From a checkpoint of a small transformer trained on Wikipedia: 4 heads of 32.
Each number is 128 + 32 x the weight over its row's rms, rounded and kept within 0 to 255. Layers, rows and columns count from 0. Numbers have three digits each. The size before them is the row's rms in percent of the matrix's.

# layer 3 MLP up, 768x192, rms 0.0674, rows 511-576, columns 0-47
099:098109134120071178132113111156195121129084163136141062121165079119138145135179138086118079109189167125146155119142144123035128099155127184161094
113:090140055126136160154133116170132152153162161115127085101109155132156146171193085155109118152185158100158061158080111146105126115076091145148200
095:136174135124096150113127162151142178160202053142067059103172096155124070117141207110096076142149074124106114099076074100136109117146115131069205
109:107191049117117131165162094141121179145115088168144093146184189161133136127167143148140138114160105152123143172154148120166159091154105146132135
098:111094148171133217162164191080183129189125211125140122116132144132155124131145160086087143073147091038112151125117130142183161168146093105100140
095:122105129115084148110130095105077160100123170147167149095132124147145067126144176203128133135155135156114111134169139159126126138142182165132147
106:082110086127130102074158129153143088144162124111155143139158149146105155189187120195066094161158086151074183142142091148088158106169075126141128
103:113107107153158170141131146118101129106143156155066121159134130142131098156104170065162122157093162120178152147183137150093169132099082159124151
108:131111132167112128099133142080112142149131139059166074137178169114177119150175212129107088093124103108118077161104084160031054162217084151047133
104:089162030158086074090155134135114149070096171132161085093101161152146119136100110143082141143158125166057120139062175116123111149141091167119128
096:112198118122109156132151131187081141151142130116078173155167151151121163087104127064060109109128146128121160148109123110104100112125150146173144
105:113132124120159195109146091139217167168144130107030171161110108140133074094145151116117104142107110172147103139123093117075098131093133123164088
096:090171081136134058135221139115148133085087078107133146140156172134140062152189173163125141179093145126061154220093092138051117112147126148092138
095:137092140161139119162189112123110158161144104136109129092139083186123113179179085087119172135116138184150139134118154135145154146123130119113147
089:030090123103141121068173186109134205172126155120108112142173185149152065132138038115182148140147089142117107128053165168117134119129134054133111
098:116135131133074166165144095127130150121094059211128080154136134231160111112130110131112082116098115097136112129155094119106123178133093119146141
098:156148133092099120120182120116096194143120165177154138119094155130117102144165190207150134154186134171135143130170131117087163135167157149115145
107:112156120118186139152119168179186165190128092191166159126155123130182126144178119083134088097117134109164131130105111177147123131089176144158138
089:127132104174068123096104096183146120163100033245133093118122188117130103191125100103188140156137107126171093166130162149100117101143141193040114
100:123139109115091113117108122154160178104101076114087134099194146119171149110091168100086127127143138194094086157147136113161113145142108155089094
106:093108114111156109169103100166123163139090142178130110131107092134130105192202160141129117137143121142150119127156125120116153131070131105141133
100:102139115178156119135098163144185157103155175118138131138125083205109137129216181129108121137185164102104152148124174107155114094151188068111147
099:082146107062119164093121114157142158150120194158120136130094159092137074158146096152111100131123100149160056142100120131123190152152126054119129
098:147139155175118125128136150128116191155161202110058111122095186120139119172119149140063140101128134159140193167109135147159137139208131146156132
101:136124117077132135102105128176178148150150110160076098120139187161121137125108147114163079145092151178151135163148112133080089136148108164128140
102:104127172129153120159113148135141133099067183110158078124104088149088080109175144155171132089122146140087134168136152124130135145088170131097167
107:124099112147146210174118088125132131127099206095117066125152131133089096123193099158153058116128102146134171133139147152136110139098157124122135
095:049156145134181150126138110162159082159133136114117137129151117104145062120148121085122128140121124140154157166120095140118090204157109096134133
104:143174063114098154156156155187125073139166117133110166185140139178121132120097075105097060142153029135099166187046096122135105133161101145088137
093:124107094080123101112122095174208160109127162122153158128121144172113132143106151120119117119132079076121089110109128124184126161093182127111195
102:108107090076119104098156184105118131123117107109120096081092213124108105119132152126086071104131148215118141163087106189143158134130072121122175
112:118102125069121131123125159162145107081142104085107100180131100100157138109167166138077085152123071194144179136119113162144128112081155130130138
103:100136068086092155147114133200149141182138088139142088165102138179154116121117101084143120181134117122138135125106103223117136126148115176156178
091:099127159132084122107192095147145089154151122147085114145113091128131137119183114163121120119101159101132191168175110149131174193162165100139082
088:132145151171149154193143134165107118111185134212116120107134155096148100068144116063090166055129149117141089135127078117133130184130099183081143
092:133072144115168073112172094132123145161125129119100083112120105137124094101133158129121133142088147113136221144125124166145128187110120154135115
108:105091132154084107144140093165091186119113198149124091105162127151105151139184136135076158164133127148132104141167127126108111121048160151133113
095:112086077136123119166090151112134137121053121145101147150110164127161106161120183151149148124103114119068141143139121127112180143094134160092148
112:141108127155110189104159090106093188184101114114120103149124095212130122152164126211073095093124058101129193066157115105082140123108107122087133
103:072135134115078165230164170110125166101130106131150178158152078209112105144101114132150119131134130163120141170127104127062078089105139147087189
102:121176097131148141172129090136137080110115150136121157125150106125137090173141053128129129112147087128099164159115160136071166165099179097118216
094:097123080172136157127144146142159147114136112178128083180164134169170077135152161118105135131105096072158080118081111173156125117076109145113169
094:140147195147066158120097096106147153128119112143142082117160157126178112177124086084129113126106106131113164175130203126141073115184141049043177
102:116154138164106196112106080198151134103076099130119028115166114148161095090112114102068072146173143196127072129062143143114171134067113105102135
105:171139118121148166097186101138080142120119129154112142170116130157156099138162119179097073157111102193138163147117151150134090052115169166083113
107:146066157170091184154156130092202128101122144145124123091183104163105103147078155110132086168202090122116095168053134111159131158121170113076170
094:114172136081103152167122194148181094173104094093119145112210128111125123124154073069109081159110127122124078173077125161120118082169149121140151
098:051098093123172117105124097124132141140158181107140119128145161139183160161134181108096116109152106042140113145123073166115075086079165187148167
103:131119103164105153068110084183122093152128149147153152149095131088184160141171162115169101076102130105151109159140134101136117126117096191098183
105:149143069138155128121092100131155072112094181145128103160156081121117114139129175141097094198187145167162152113153096149128109129065126132136147
092:103090157123108102091122061158145156139024100134112167159155132115168119161149134176133088162114149082135081188126088124144123156106139165114110
105:092172136123131128117141114099101152181136153146109077148093123163112146123161120156153080105120124211122115129159133120102100140129089106085132
104:076102111108159067092190177137102124183128149126160137101122143171151131192119092089175093204147137111116128157090101142092124145107159122166150
104:090104092104190094096111152084147121155139160158130132177114159132188139137121091122133157159153128111133149117192132142129117114141102138025179
099:106148179135122117112144073118138069111086146108143075137137121105220084182136093054067081181088140092110123126143122154118090138153117095126151
106:081133122103171147129117160124157192169172124181131140141149081164154149126176161139139165173112118113102151157119109105114128152137131154074144
097:092136114129156147132090182172151157110162133126191119125138157122124102167137181112148122094135090118165109164108145157096109117160131162122136
094:085118133145141164121125172169114138117144187126152051160168160127160079215175079118130060074085106135142129162132126136115142046156182149135160
095:068208146132158121113122117186189185167085092131153092101170147088186108184138185171153086097139159124126111090169146119088078118151126146201127
103:137115125135135173095136146152089122099130167141140081156118085096123109109142156132101115183066109110168094142086118113150187158170164105090149
109:113116088136134096096098073122130144119131138190134050113112116172136089134113103141102143160163117136094142084121134186141065102134180179148188
111:132092077139102098148109089069126158135098122126114059159140146170142099134113107156142175142127048120100106161144129163135103144191203161058135
106:053177076128119117134104172138149170095104134159110117190151120099172144143140097111146177185106074082135125205115085146146075128115141155136162
117:084109099105155144165120112153124071119179098144071117157211100198180116147140105126064039108135100136101120204088064130135142152093158133112116
106:059094151161177198098175068157143186159104169131133086164160152184104118184130096101105107113158064074097142144146136142139135120102142154048112
100:089096114105126139122143121072132155185109142143181062154150159113132137130173136170064146172151109115098129095102155128140186091127135129068119
# layer 3 MLP down (transposed), 768x192, rms 0.0588, rows 511-576, columns 0-47
095:187101108108075099109129180151040126118171094131116136156174067088124184136132157131163129181139131149124099146117071121131138087154129097146109
108:143139100123120119116097119162075110218106134161155164102049127106077152141144133129157160178128103147179134125109118073130118129174062099076115
090:142123051084127158130207129174143111127178110150105136122129130127114142161114164120189145121118095127151160181110108131108193138085068093143121
104:173092151169156166168152095128154157081103085103146126145082154101131118106083133085151084066179071113135110116159115128092120152212103052175082
098:145132169083189196117149108155102155076110138139109143153157082154098168134116086167133118129107116123123129139121077164059101085156119102096081
100:142087133169139097090194133130135122158132137118120200122066152155113120054173095136185164140140121082159146131140165121105104142084159205149118
108:135121078152128174080135142082068106141120157122158103164067087116136119111173167130116147099169156151119177132160130106146166096163120064173103
103:135174148107103095155090147110119121097139115090124128122058112101084135132131127072185158176116110157126156129170119082127145120112176165137109
102:160092136114149071102107149123140102079171079180106108097135097135147159099095146106085101166154097099095172069135158137119122155120119111176157
103:122161116109126118136137175064098116129112149105130134121133202106116122095122108062069123087154102147133082122089130082184120139134117086123126
098:125105102066100055121153175098091033134091158134162128130102136097148120098133149132155128127173128079117102156143109084150114127111172160095130
107:197130133096106104143064131134120113142139137146139158110100118117126114157092149155142141162104041122124118096120085178188147145095126084044138
091:177174229146129141138085135107139125132120145112080101105101108101131166091087102159107180178140110126091150125151145098133081127144127152105109
095:138165147147118064089090095147108139139120124117177108120102139135191050078105176100180121159169144181210116116179095131167175168238088126176112
097:118095120147101215134160127116138144169194184105067146165153106066138181136143177125152155134135147102157116133143092097097119083130156158115070
102:083115137128157123176176083100114132118189174103099090175142095107096135122121109129080130146121169158089150138141120104145147197100103149128117
097:095126155160128050073148157159118162120150086174172125108165155152109105123163131188138167119147125174142115138178153143122144107090117203176120
095:168150080140086170134190128130113187134132124149145101175100124116069145126104111080080096096137097103132162124097077132168096126035155168122147
092:122161159112104124128079100152147061091124083182098136135090133134132131112105105104144074087115109150117100162114139204050172124099154123145113
100:084112105122126176107113097119166126145156168144137230141079117076144100086147138117147154165125103112157078129126191172092086156141161182198086
101:141170124108126105165148190082178132131117088128171164150096159136157107174142195131144126085150115123078062110087084106127164177153163102175164
099:129180163150147085114080108084117076111088102063128134171105139137173157127141119090172144117169180168093096126157115107093078127116160120090140
100:170104162148124175186108126111174197189153179131138144143132164147097109112099175130154100048120122112159098188116111121092135165158143114118047
101:093138149148141136078130177127112103132164118070161149155103172205139116115095083150104101150127105114163147163132144118101148126191142097134169
101:129118121167139138114132120101102111204097162089132153110077121105105155112172149121096084107148127143145114097182151138176107140131132089148103
100:090109174142182100176143181097149113157199121120118114111123097124098098099160135083112180081108137176111121134177149126168108078074095086100093
112:117169159106190184142165087110092083050086120077096176170129102102090153143130148158093118124135108138101208124127145150091109140124161148105136
101:137161153144149177152147116164166172109130181070143103111118128149059182146149159108110132099122146164141097150141113147153106170133140126190135
102:062109110113101210114120117129137137090119167122123128178154124138170188118151105056114117101146113143180098197160125055146139140121087108082097
097:100094136180144101107172157074188112108109117108138138116116124149108115206114147147163107142120141097110166191144148140065173169116114165092076
104:181087179090064162161137165170069130086112144124114093116111109167113170158157112149152150135179123080154113081129164115131126110145096120115122
105:108134162112105040127201149162140130123163151197139150189115084072119182105118118082126164158143100103175110121118129161198152114167095155093102
093:108126150079127138173133067144107145127140114090106138144178102174065101122119072140158145109136128115106181184138168146123176118164117140180117
096:123138130111082084107111173129135098131153139118116117093131131159182136084161167167168156157096121103116157130113143165122131150148147212094153
093:084099131065159180143137056140174125165136162130094134127134117099135103163197139131107111155154128070128164113113203091076078082104146105183096
097:103127177151088106153137072138062048119183151133156166120068127156113125113108109138129106136130097106130123107136137121143170158158135117147149
103:121158111116144137103154192170149130167122133118114131116125125138094171207198110139167141096133100120116096134104084172068132091104113160127158
095:101123175099036197135146096092137098094078167117184142161165184053184155103149169129130137139166237077152166156131176082152141138115113132124129
104:125131155076155074112140102136147151144086094094137095068150183083116144087152125101089143088138164108137100103108120141153112112153100131150142
102:119155190143063079093138161095089045087096091165155088163224070105156164124104144138128144131127133123130142155157132149103142083135150133075185
103:155116135108175147106139131111108111119114148105117114145136159101097158097066102081113168175148151067120178128143159139084134176146136095104129
097:096122105134111226141145076149099179153156153118114142088092109054104202107097159114118127145103155112151152199100144104106098130143110158113016
098:160168115114115154085141118183158074102146156143108125112190146097088129137100164174199065174152123117137070140109180110147121143103114152141106
091:160138081177151125159090108138146154136082136140090145063105180080125165172145129089106126109142198111110126171110141152139115125115182160138112
106:156107148089095137075128145150189094160159108126117172114100076154102168178185097149125151171130110062110087141109168104138172108118145131066120
100:125103113108162078074121084139161073123116086178085181130138134120154152145061133102054097145146098120163078102136154192100113152139140128083114
093:139121137106096052153154096110156153139163181070120161087124148125151136131149107161050122142122167148152150164119144164171060089128133156141189
105:148185121100159106123167100113109061147150173119114093083110144150142126135129122105120120155158107169090095147107116089135154103129106098113129
105:153099147146105121137121114146103104084122196097100172156117183169134091098146126132097221111125135149158094158187074107133101126115105134124121
097:108147123096115170131095091137180111174089111153122111156111177162154186131109143169124156066153130089122108109152121113127091116133092146124130
091:141155149197096166162120147107147146142118179145169123095115139126146159092114135171146149166169094110110100126111168146116090096109128134152121
107:115165115126081069126138120094046135172162142093083128073116098119091127160129095109131061117106126159111137186183142180132100169102123151072154
106:112158160202163086103135155135129098067116161117176153105114150100148095162099181144132092132127121138154095092141181113123174100110118132126090
103:118092186066132105089106143115137159177127144108139129167068186093130155116118113162083143143150096103112085182152160050123055061198121083163153
098:133185092123078121172053129180144068154117135128162201132070122119151121141158160081061108099092198091130121104126119116163079166117138136156145
107:125127123113123123023081153132156082072085093151145082112145096173142120097166065094140089095091164161081130163161165069159150114139104147107124
099:152084195175117145128147022131171178133134145175082190104060111107137119114100137117147131080101119115167182143151114125143144146110081108175104
103:199145160121139212110120100125096125096076120090122126173099104072164114098148155131132131096131106149120157123123125117113168143123159149155075
091:103168123097152087093136098091147164100142075164136108113125021101136094095097131152101147119094156160113140087120106115175119078180140103162128
102:110128107141101120110129194145105082146150128123137120168146119114104186103155152147127130097096163080134145109149210138148093081082135125081065
121:096147140141127168119165096121094126044117120081129113152116110095030171141156148155139166114166101142160105126132104121101080124107131126093188
108:115167118137081110115122116080118122114121183068169113168091187107138182159162115150176136089117093083087125142121174092122144094109182131075127
098:102109112108140109152129159126147166147137134158134132142119080136119124147121167205137157172128156095130115114081094177134140068184102093162118
113:136104084073198105145170172125101168124091122157084054141137088131142099114109154091121097111110138117180105189135043122145143180116136065092120
100:106089195074155159119168079168155140142080145105087140159146108157142170157160117169148142123146076109114128109124087190150142109155173197112136
104:091115127095121078083118068102123108140109141075153039124185157164162137083149130146152140141130143108090138062083114093121107081116070157114138